From a checkpoint of a small transformer trained on Wikipedia.
Size: 12 layers, width 128, MLP 512 tanh GELU, vocabulary 1477, 2.87M parameters.
Training: a variant of SOAP for these matrices, 104M tokens, 3180 steps.
Each number is 500 + 25 x the weight over its row's rms, rounded and kept within 0 to 999. Layers, rows and columns count from 0. Numbers have three digits each. The size before them is the row's rms in percent of the matrix's.

# layer 2 MLP up, 512x128, rms 0.263, rows 116-141, columns 0-127
101:479489494518493513526520459490507553504485506476477529465479477493471510515467506502531472488520552445507484526518441547489503513492531509519484473499500477519527507499522488497476494519485537486523501496476490505466518504485497527550503498486493491513511487504557518518513484488526487523473443546506561526515502526468430513477487498450544491458501554486516524523477507494500467514498
090:483479511517522466505441556492455482526494469483524492536472477534469516506517467486512440537531473470486473505508516503458498518510524529511465461481480478500496572469475506499513486510496478488514526472531512510528451520517467498549492478523506513493517521491497486510468456496527535471467531488511539511479522475505501540470486513527523466499507518496500496466493511531529537488506
113:498507524464505511497542491511495478484517504504497543476518531498509562482490518521574474516517475477556521537492505461477523516513508501463477501475494501475488501479502502509506501486513478469517491510522481486490538501495531490518486478488457468476490518495496486517508489496489532474444504456495512452458467475507493444462500477523465480525535482529509516529482464430465521516540
098:512502472527487464511475513503489527501445482484507486511483478529473490503561510472497510517503457515502531477505458527467496503515470496486473481502507514523519536476424456475527501524495492474499505503535537512509517505498509519509498468480498518501501555510494495474507513473501520465465489485463520569488522471491502515518472552523505430510501530499465522453525518524514526479539
086:514474512485525466504441489517513482494503499522515533503488506491493495490520479451529518503529515462505467490504494522546544497543518459497494505459463496506504525481519504514524489479525507502481492467477499500494468550465509546465494462523511498493532520476490527511468520485488561480516482497497510537521525509461501525487463473521465501526459530525484465520459488494570533507446
091:525520534537488514511475545499504487539484546507491470491492486496460532490471489510536521538516487499494505478497487554484477516507500470494546519491475470539456472485523496495504516504502556483515464492488448473528514484510571501514517477497467495491526528460520467503500522492463478497460526499511522526512505539512508479490456512478478484495462483555507532519435512503476474497516
097:492517473497506512456501532537510505470499527474418499478535431524514490510536440488513501501531531497510526478503504488506517456519504479491508500500524526452509486499513503525497468537499480493506474528523494496516537499466496513537459515495475526445501548506483497496510459516479503483539510510493476482539479507484555501504510490542491472528499501559498477528533516482463528485491
099:491482503497519480485496544497465478498524502438465493497479497544530522471505513518495470529525468491515492530516414505484543521537504480460504511491542511481512528477524492474536465496516490447504514509483478552472467483487500512516467482502462494463485516499468452495500478487532529484486532485437528495511496465485486538501489507520483479516487519538509482525496533524504532502528
105:518520464500512515460509547505540483488461508475464547483513438503474481538518477482493510537507521510502461497504468532482482500507505518499522510483490449502478498544489532518495479494532504489515490459520497489527502500495485555483463511459517556418563513488520518497509483506507540520465496508506506508531527494505498508468493506473526515507485462509543501518487535472473536496505
099:542482470514485532507476515500485518461463512539508483513490520489490467501520542563458469534479515477524518460503477485520498529504503517484544482515524516490519498494502520541489484533520522476476487498482496505527500482504491484514479478525483518526537503513534546487503490494500494476433516511486513479535489594514475520502532504489496516470489476475471535553474521541530468500521
069:479497497496472495494481452465560491562506502496516510501492493491484493504501494496490493457515500498501476524505514492471535494522529517503477495514491533535546547532428549524495471463509534500488496487511494474477502509522536539482509519529453500493519497425465488505466497489526508475472521509441524509495445494482527502501488542531472512483524544487468516522498495521528493500484
097:491502509502485494522522507490578496473505489505517496489483511500501542478528533480532489529474527481510459496484492452530479485493466521480545482492475528483508551488464480484492488489442500471520485530522492471478545511480517491514509475506487475486502538525510489492488459492461501452492506509485575508493488450500446546517487558492518505479489516467525491519478466527483479489478
103:506502485475456501523500528516488515530506487465499503510530537521503529472508482522492467518478469463455498489520458475502488510495515466522502512471498476516481507490454522497486497501476465559503495555545522520528510507492459493509496497518484489516573479519501521522546488421523516469511549473500517511516495514507495510480507568514531519495521481489521495499523455520483525532535
092:511514476505475524464503518482440516443486489459503488470475465549474519487496494495492496501503493476441480485509521503535545523504446475518464502494475499512504528512463477521455478511482477476513488540510488500501448493507468482497512523499504496494542533525498446487454457480525524531477496504464476512494526513526512512513526528531496481515480557503514475478485524528474551505492
105:515467462459469522473494529489571472525465508482490516517490474505502560478490466471505521534492496544507483471493533525522489533513504497491544499481493514479476499501506481499511496472526513494474502477527448485560477488506471498529499475494517565510469531498485496532502488540498532516497547555520465487465510497524526506498484527468492528488465462538503502513502475522502497492544
094:420495484510471525464491498519492509542544516485527460522513468507516491483494470501517486480490494535462484467504467478531527506502517490558552484537533447474468499460537502519483517462510481498491470496509497521541476538489487531506528493469484522490489534499484503516474508505491548490499482490491504543457509516473529503511475506523468454486540517502478461507528493461515512480516
114:498493500472483479499473479496508490474464557536502526517533500532521479485523515500447475524454557448503485521497510474474498526494489497497512468497516483514493464461466517509474556515539553430485499522460492497482540530486524502519496503494454483500539506469528523474504519498509473455497465486512492485510500543526518500506502507470480491511454483510487513543519478505543483485513
072:498471512512487444448524523473537498504495476510465536473490508530494508508475460493519530494501519507511494512513457475511459495508551512503486496534508507502504494564521537518481482507497518525474468478500498471506454531502499515524479462562500528524517490503481525447478452485512500481489516450455534536517476494518526505484513530549503521519495547541490514514473521505478531497530
084:530465483494517486544478497452527519474531491506483536507504483511496484506485475500497500552544505493487491472488530459513511504502557569501464487482467499506553464535495501500493516531523487465470495490487477482540482543483519468516521467508480516513465519452494492487483449542500524544483508522463462496516513496533506491470523474522496513526457489504485529518526527473483534504471
054:524542499509431513493494514448531495520470497479506545515488480510468506513491449497520493485510510524520521497492474486493483494527486487477479524473515490484511496489494472537486504497477524496540510496446517444522481578491508513502507498531485505498499503492488472476488488506479530516444484536487551501485495556486531523507555524550517525505524529506485499546495434494523504495484
093:483487507526490483473488512502511522452499484494450476544463506477460511499499477498515518486490488506476507487516480472484487543514519537520520496498524459570486498494476537492522523541491478511523500488531465519515522475518522549517490496560500504520536482539539552480548513509509533446494475498501527491500492497471485461512492521468518488467501507498477475487451521515467478477557
089:554554514508438508525459528454478511476512489512491466465484437496500461492519504508506507558508524475516507464464504489486478507534523485489491467492499524511496477484481465485471480549491507514499498503515474509486499514507445512520511504495508497502487491519505478521482524507497551511510518504495516495556481504496483515500478487451512516465483538507475516482482520546585507525458
081:545494468518519507467501493477505518566531454491469521490450485498497486512507450488529515500544538485522460485471497490522516517534527494490491521476498500464497447525517520521512536530495491511502515495537518493464499517544467471506537447507505474528509482504504499431483500492524490528481485528464473526474540507510484546481519491451493498540477505536483486521498505515508506476464
092:493522534531476512514529517515520475474519503489473511562448508476532480486510506455481521484476496546518485506498495519528501527472505492537498502493501460514462502480463494480521497541486490491491527507515523465537509518517559500496503476486531506497537524513484534488513467468498474474489508493505551513546483512516491479529520490523542533449481513451469511429457547499494490501501
131:451466522493441535491490471542532522503471517467457514508462484489472506493480542478536518521510525520488507518497470509543497501525492505496538514489496514507491526485488526485463500551474526450470461496512498460484482511498491510551457473523439531517527501493519470484516519493516547466481500516496519505497548498495506527525497502499487507488511462489515478512425476542509513507506
141:487514511508461518514496484550488518490487511485508481512501511487466522496506527481541529521485490517453476518507443547522495464524511468488513470495543558523453496482490489486460530544492483462472507460503488516501520517479514511520483486486438524473513507478499555507500504511538511473504482547484507483467502470467454502506512468516475491489504490512473490528432477527520548499507
# layer 2 MLP down (transposed), 512x128, rms 0.192, rows 116-140, columns 0-127
074:485516485500544474497447500484494531513530503477483460512509512480523489506510515499465528512483480528535486472518528508533501530491507517507480499526472487501500478477480477488489507459479512478479525471520531504508512565533539495489504508565512495461532490483495473522482513494516511446490486510478480536561477494416508492505556502524485477463534483480532489479529533479504528494465
084:505545505502493524527522519488466522551524507476491474495521512482507489531519534495501468517456516518466529560537510484490504489493514500488511500429503487485516493511468518511487441505521484517496474488453506499530481510507467509531475536523488488465521560505503514511485506503503543500508534460540529488542473477463478471480521519546504491477497487481490474461472539477538536537503
106:480544496529502504546497512505471517517523488539502440456525522487540488537461465480486496493485465467508447528503468468517520519513518464518516524476531516508505547530506501509513519465491473531463525498506470484484503513481484539515486458499482508517438457460489501473508490507501474493491510508484488514542534473487502460513495464472491480528468484449481511491543468479503513471511
113:551507502475490512536541504472500548496500504469499482478492547458518462502520562477487522513535511501453509529516500458514468474500554470468527476464502538493516491519512491513496465512531515556548503499437491497467471508526497487467444535544480515505497534509479510503462502494526522505497518486522537512490480522513488473525515526518486490513523489542524516512506513504522517504520
084:478500490512457475514513515492505487493492501577556514460474493488486476495480452474508515511518481496512471463496546521511506494465535466522514489487528494488505477499520523486517506506506497529493490505487498573499484488490513457488490485506495503508513506537503475468470493467485486521536550520520539442447508506474511497417486463484489505492461533481527538478534499500479496534507
076:496487476499512504525502489553478514482529487501536549505525469509489501484495506480461485439504542474536481510509497497510504511493534486491474474511497514475468528494534532500524494494521460485522536458477462510495445468503473473481495476497484498466505476477502533518492506508487474481530494474516491476496456501504464501477568491550564470543567504500497520483515546494501496470497
108:505553474536538508517526519472452439511512519474516489504512542516508474501513508492542522487461504512440495535517500519519499528502498536493488492506489537495518468510514537490491496492477498491539497515461478513510462436522505482516517506500480516502515448488534547513534504520524532517497488496501472519493504451474459457495489497464529432468532510485518520520510505478527497511536
091:506538529463476463495513527485536494492516495439493463502483532468498488510505539457475493422494462503495482508514527517535466483502510500485497582502533506481507510489451466511535514462508495498502548529499504489513510517498494524509469521475460504424499497486509529482483500486507483508469509502542512488489510484506459487489476531503474524464484485501535484520510494479506505481444
083:498509508506502506479492475564433532507503511500464494497505466538539502468544518500496457473498536510509491505472507552478504534505461519508521483530522533476494474494545531494527482466484517502503496510487499494487500535464504493483504503494446516451516489542506466480484476470474515470533487503506477485529537476510488496563509541462504480495534509454519519478537504462472480505470
085:483535516502490487488500513449476516521512529498526476482464508533537538545474495489501519485498445495478470485550524496491498486491509460533458488494454530547460513477494480476550513487460552527519549503528498506483510495500567517521494471523546518495467492519482508519519480528522450503522517526505510518487495511488502487510482459514532524500484525531519478497489540495494545522514
067:472487512516458487445497509463523532498554524532493493528510479504490520466507455455497502540498495542464474502472508511509489478531509468541518498509467506528541470481495506494565497460504466513509455533531508510517516528467505477509492501538438486484505484506533483477462463504495563480453486516515518529492500504493522528504497535480481498529507482496470518519478488514485500535526
095:509485506471510506486501481518468488502487571456488503518492510539519502534503472473480501500461462496474499499503503538516556488464495509556503462514473540516538469478497455525514469543471513505511507504518489527475503510476521485473486474553504482500499501570459527511487511478512470518479513501488505502484505555502514474550501489519504511475481486462501539555486497486477472511455
108:535478541492478484491484502577452487498492485504530501514527537535503508497488513501528519557536507524485456485491511504506482529483543491470554469504489505504497524473500541535507508516559500534494440487453464469514477521514486504497458528512475506487490507537532478454530496506518493518535507500506511503532516476509454484512503537502528502532511525479509484491498526500518485450468
081:469495501481500436486503500501523442477521433506475458522478474515510510544485463512491498512465504505523519540496509492484479523495546473484469462470492515454500488514527501488511451478496530518481514501487485505494511495502518478468528470482509500477448474534508484537501500478528484498483522507459550471449481487538492526494510554511489531491532495496476525559518485509468499490474
105:476468501488507490502563520486467508515502520538473449516495490486521456519454479485514487456505485474495503517448472528513509524514513489509484445539516459490463518509484515503500521459453466504477519521489507497493493461516459485506500483510478447465519509492509441523471452514456519498505470499420489470492516516513520500510497514473525532494505481505520486526502492507503488499451
111:518502483467517469517516480513465504479501458504536480500497520535503487533478469561507470506484525508518470485506494499490495536458532561501509476488530483459536509471501520475507519490494527486497471518500527508459512567504526492495503543493526535452516565490530513553478493506480506449509536496464484509497519498486544509486511483509519489510452508520489508521464490537466482464489
127:504542511513457527535545541501486526504485531527489487514452495488486497506500491486545515477500464507479529521557483495524501497513523494544486466478503488576482515509487509501520510513484520483495475543535525503527500516502484491484441522502510489538465440540460461464560503502490485531481501508519507494493475542504488515512489539495497558513517479504544467511501513517490515480504
079:474481487504468508480487486473518507525510504494519509512556499505506478424518481460464500515489514499483501501516514534539498497507503506515508473487470534538488472488495482461528450494484518519475488514549500532546512500522514482512453519518480523458515511530518524398442475527497506508447497507488497525473505478518485523482497506540519520516522513485482507513525509452487511517529
092:456509492470526455498519520428503489469513510504474520500518465493501484496501522511444475557505462522500490478459501489504548519507489502521456530501482521548490512544499498489514502464472499478537443515544492495497486534492494485450472493552469476500473506548484526472485541493509497513519551475510512526510491491524532518539469502512506491495482503499483464502493495531483495514459
059:507540494480521506499535521458508490466498465455503511503487481542523508512546507485497456504520510520523473486477502536461465519522509451496476515493491468497510499478482496512507471478503479506499519497473508507545454531470513501501507491505453505492505485545464514445519477553513543490427482519423509515513502505491529529469513535500488498462543479499499524532502480482503507477524
078:488505445489511530488484484504525510479499509476490466483491500519461496483517519484494487514482486554499440491449472464462544534503492515485515503498537501506478496496488496496508540527476486522494524555507505531531496457490496483495439521483514435500495515524531530527510523482508512474504533545520522507531487519526538472529526515485488465503483447462499445487517495498473482531463
093:519500577478480458515483535453511543497490512482476506489460544509501487520516525534508501524474489513478446523523533515494512437489542500550516490493491493498496520507474497524531491466479513508481525517535461513501530523465516487509465473512490498524482469549532484505522515484481487495494552504504545507503494487519498479499476497531508542559496511491514527515513463541518450507504
086:471515484490511512504451531448486518480500469480463509520547439468517510506505500507461477509491530536493528513522523536492554484510496548475456517460519503479467452533511479497476499477511541471496476466523513520487484519497487518487516512459491497454464508529489530533491506502515525474443526470514530472500499469506558496544494507487484505488501481476474488498508506487488540534498
073:489488487513463501526519516507494476473504522514486480517494469544477467472511499479490502510492506545483446505461478509457485506462488449526490477503511511548481513476481478494521513498487489492485514496521539478470503521491507498472481470510520464493525519544544485430448483474506486461499527507512545492517496546499502527512492513491515550475452532483441512523490493503491455510443
121:469494450484484514502470461584470499494504521498508496516523498433466517483500492517503490499479510525483520498499495503473491488490527515560482475497488531503477499483527511507471538506480489522516537503459496514467498455515488515519440505490503449500538491553551522512528502469477455477508528527457511505518481472498521503500467513526506494520488457505494454474489520514467514518464